config = dict(
    n_layer=10,
    d_model=128,
    n_head=3,
    n_kv_head=3,
    head_dim=32,
    d_mlp=320,
    vocab_size=5457,
    activation='geglu',
    norm='rmsnorm',
    norm_place='peri',
    norm_eps=1e-05,
    positions='rope',
    rope_base=10000.0,
    rope_fraction=1.0,
    qk_norm=False,
    attn_scale=0.177,
    bias='none',
    tie_embeddings=True,
    parallel_block=False,
    extras=['capped logits'],
    init='uniform',
    init_std_qkv=0.0365,
    init_std_o=0.00942,
    init_std_up=0.0365,
    init_std_down=0.00516,
    init_out_by_depth=True,
    optimizer='adamw',
    lr=0.00236,
    lr_mult_up=0.725,
    beta1=0.9,
    beta2=0.99,
    lr_head=0.00666,
    warmup_steps=350,
    schedule='wsd',
    decay_fraction=0.843,
    decay_shape='linear',
    final_lr_fraction=0.0,
    batch_tokens=8192,
    seq_len=256,
    doc_mask=True,
    train_tokens=93570000,
    steps=11423,
    dataset='wikipedia_en',
)
Each number is 128 + 32 x the weight over its row's rms, rounded and kept within 0 to 255. Layers, rows and columns count from 0. Numbers have three digits each. The size before them is the row's rms in percent of the matrix's.

# gate: layer 4 MLP gate, 320x128, rms 0.086, rows 84-90, columns 0-127
# up: layer 4 MLP up, 320x128, rms 0.0865, rows 84-90, columns 0-127
# down: layer 4 MLP down (transposed), 320x128, rms 0.114, rows 84-90, columns 0-127
gate84 100:155154135139173117136046146116106168152193126127133139081095143152164121124111130154140079134109097147140159117125123148144150171097120096129080103106198146135149154176169058117102100112075159190128150106151150148158110115150123104169093106154090107108091164146110099107122141104106150093129171135246194117114119151120108129084137125133136147155107098144162082009154117142089151090158
up84 104:152098049112146140104102147129087137132135129105121089108113088151166106087133165098170128127105195149144138125126108178161193107075123149104118194183135092112178159115148182153123107148159174151048113038159107133112152159111122193136113175118101152103131184120149091161111130120183162150117126197115086102137139062122158126120090191148109135157127118124128144135160128093133168135057
down84 107:167109108127101072127161130138156101110138113147071130121050129136153125090106150150152119144112184110192099086115076135172148132129111174165156186144142108145091141143030153092164110185177086121118146119170089158129084141136088132179118126158122165108158110161164087140079098138119118153095116162117148087207200111152119127191125153157108169093122106188136073115114101099105097136119
gate85 101:142103134115099081083171160125138159162143169080122152062086160131123104177126142153063165137137116085082155049183125190143153156109131170178104144165127095110157119150075111161114172128138098158068124124172157120169123131147179114091146127134074170140090112148149143133106099113128068098102130151124135164171104094109146165129144102151175107162135115062111190097144172176162196107131
up85 098:136122118102065157144181085166095076197181083142099085075132118099146123119150093146093123167179129126178144179096178143121078108134136155163127034127101157119116065132070090089136159136159097089141112086120105118098130138102102115054096101165199110086121124167123141146100157120095152140113103112176097107161147141120165137110111097142167182075174107128123139123136112111086166095130
down85 098:138146058092051133164099163138118116157142081140153113133130086113199110138161085160067173227093108171108140104141149100142136131164096118109108155063120117139127124154171091127140130133205141084104173151056142117118123148132130117099120110153075154124204152085166148166090139173144138127111082129122165087097086113146058144178090106103085162120120145094135140144114165114101111135133
gate86 094:150152139127179113133128088162154146094094152144096168124143129156159073205148111121000190175124128097170131147140090132142128141091050100146159103160149170149149141147117139144121103130139087080157131123149102111127138165076107092087131197178115165057102152101102129108135117069127142093094116126075086131142159207140113122144111131111089130096155151087148107103160142122081134148149
up86 093:171170130100114159106178144152131143188141113151052186088088110069117110173103080141115164173064161133108126111150166139150152105123081133067151078097089107192165199148129087131164146122115121165101174107121139084141099122131078141152123121085121150130170120128116142142119179147144109106120151153119084100104102131122097116086165182133172128124165148089140196181158107100088137130208
down86 094:140111169148143132124080104137155114135158120093063081127103145106156159153086157142049154131094128117163093110118094181184184100151162114143188124135090167100164138146071165149110103131130141105102072060196069117108125214147115129096085152146120075090137153201111107101120103103141115144093105141155111110097136159160126078108091158154095133111169203129115109164110145083123101098123
gate87 100:105139155125165143134164120146118124120130201118083101155065060121175176157153115152134160185089113125123129135167079142138165121118109087146156118085151139129155125142065109108101144126121156136182160120115095065190181133136203158131107098160197158112069138137168171077141170097179133083124164125177179119113163092105147084118127120138112121160192141060117141104165143094083134108120
up87 100:126145098131126077129121078085077098074137159110108112159122174103158168144068103121131130130120187131193070126117067174129160093127148084137115089136119091096116122142148086135104155142115157157144187202092068088137126101105149148114153076141152163160135166145171120168125143148143132185115097127136078086131166134096163036117126072121108150146146121137100095117085148078159134099208
down87 099:112108123161180145183161147118119057126156137175136136138136190103155156090063104179125081092103127161125063167050079168115102133125121101116119122132154086086038116092103076150110114132176105091166161188125115114150140119115124168120142143090183120129128128065144146133126133091139137131187093105070110096206194147131119125141160072133180150108143108116089116121157117111111129140130
gate88 102:193188092159131192078094139133090141155081128121037124185063128116124123146120127138099152128107124100035102134107155117099151128129079090147142097096141135177142179132111116092099170089131133136145115088100098150109142133093186180130085161184155120117199161146189132115100156106163153138121139131159128127113137178109196140114131088153086114140148121102174137130098092159112108079076
up88 103:116172080203174179110139120083097129154105125148079064149118113196098131154066105148130137108166131116127118186091144114078189097146102138117156075100154131141107152146121141108074143128087101092145087131054162049071160148082115105134116117101159120073155151121115158112145170093166147166126088119189167146135135181169150098159125109116106119101148099116114132152064155133104131169164
down88 106:096147079070131125108130087154176096099100180177159124139141162179101149163078134153158147117178113162145117146179114128154143102133105093093157143115114147147110142115103155106110109122083123098177121134112171099104162108024164136058125092073132148051110153070159127159165128134146116174113097172142171109108134108103102139114058172135088167084154123100119111209166137134127168128085
gate89 100:054102115086097113073108097157158105119114126111090154158035107129153120171069163154149084067117171118137139112126100101125101143130048106109176090090171097157105137132080091105131107099116165125097170098109118083241110096101132130103185132094105164145068149144099160114097162171153140116137151150161103146106103121126125112111168117086127132167123080121160098092138174134098161109132
up89 108:058119124101111127141098140120108115145114123121126106130118113197162122150098131077101113091183106220109165142143114094136097080193175177092129126102167118143107093144133173106132120113131203128097110136096118134154123039109086162150112108096096059158138184129122150160150157107144123126170133118158200117063126170176109136123176161107110208120150153139156120089164108128153090159170
down89 106:139094132113124109176106142105113091151114164102126135110164153159165081115131038049051153069159092216149161168108180102108092110136124132122081083101133112129100117161103206193149110134097093140145133132097080073104086123184145097114077152140101127160113155148094131144170132156133138149118113127104159082090078109174138113116088138128148124084147168120100156143139109124177152119180
gate90 092:198162187163145145110145145177127129136112084097128158076138173101130109141117162130061143138197092132143130093108183120110097152110114113117141120155131082100165106149143134100138096135052127208076165147054088098147059133163136199143106129148112150071144147196157130075164151154131109175122122092140176148127118135163147109148142096166092193074124097110111107090148115119147127125102
up90 085:098111126145106115205163129109117139145114097120141211169113088121140153098081191105142103099113162129155181170142124121127114112163121133166090173111129148104159133172145086137131117139117180142147118188174153110104150166110136136115148107097159117134137173131137077114144110081116179120143132122156083090154150122189079142087132161185171097147155100158164142056137027136121222083105
down90 087:055154172114111141075137126067104150146082141118111099141105109158184111164099108064140135177117081135132152136159078113133175119158108152154160170107178163133110158104131103194098164142184127087110094111082086124164178084153088055124186144131069103084120154073165138137141163093120147142148128160095124149114082144087127080091179106095168142133105109138120168148167128169105077121136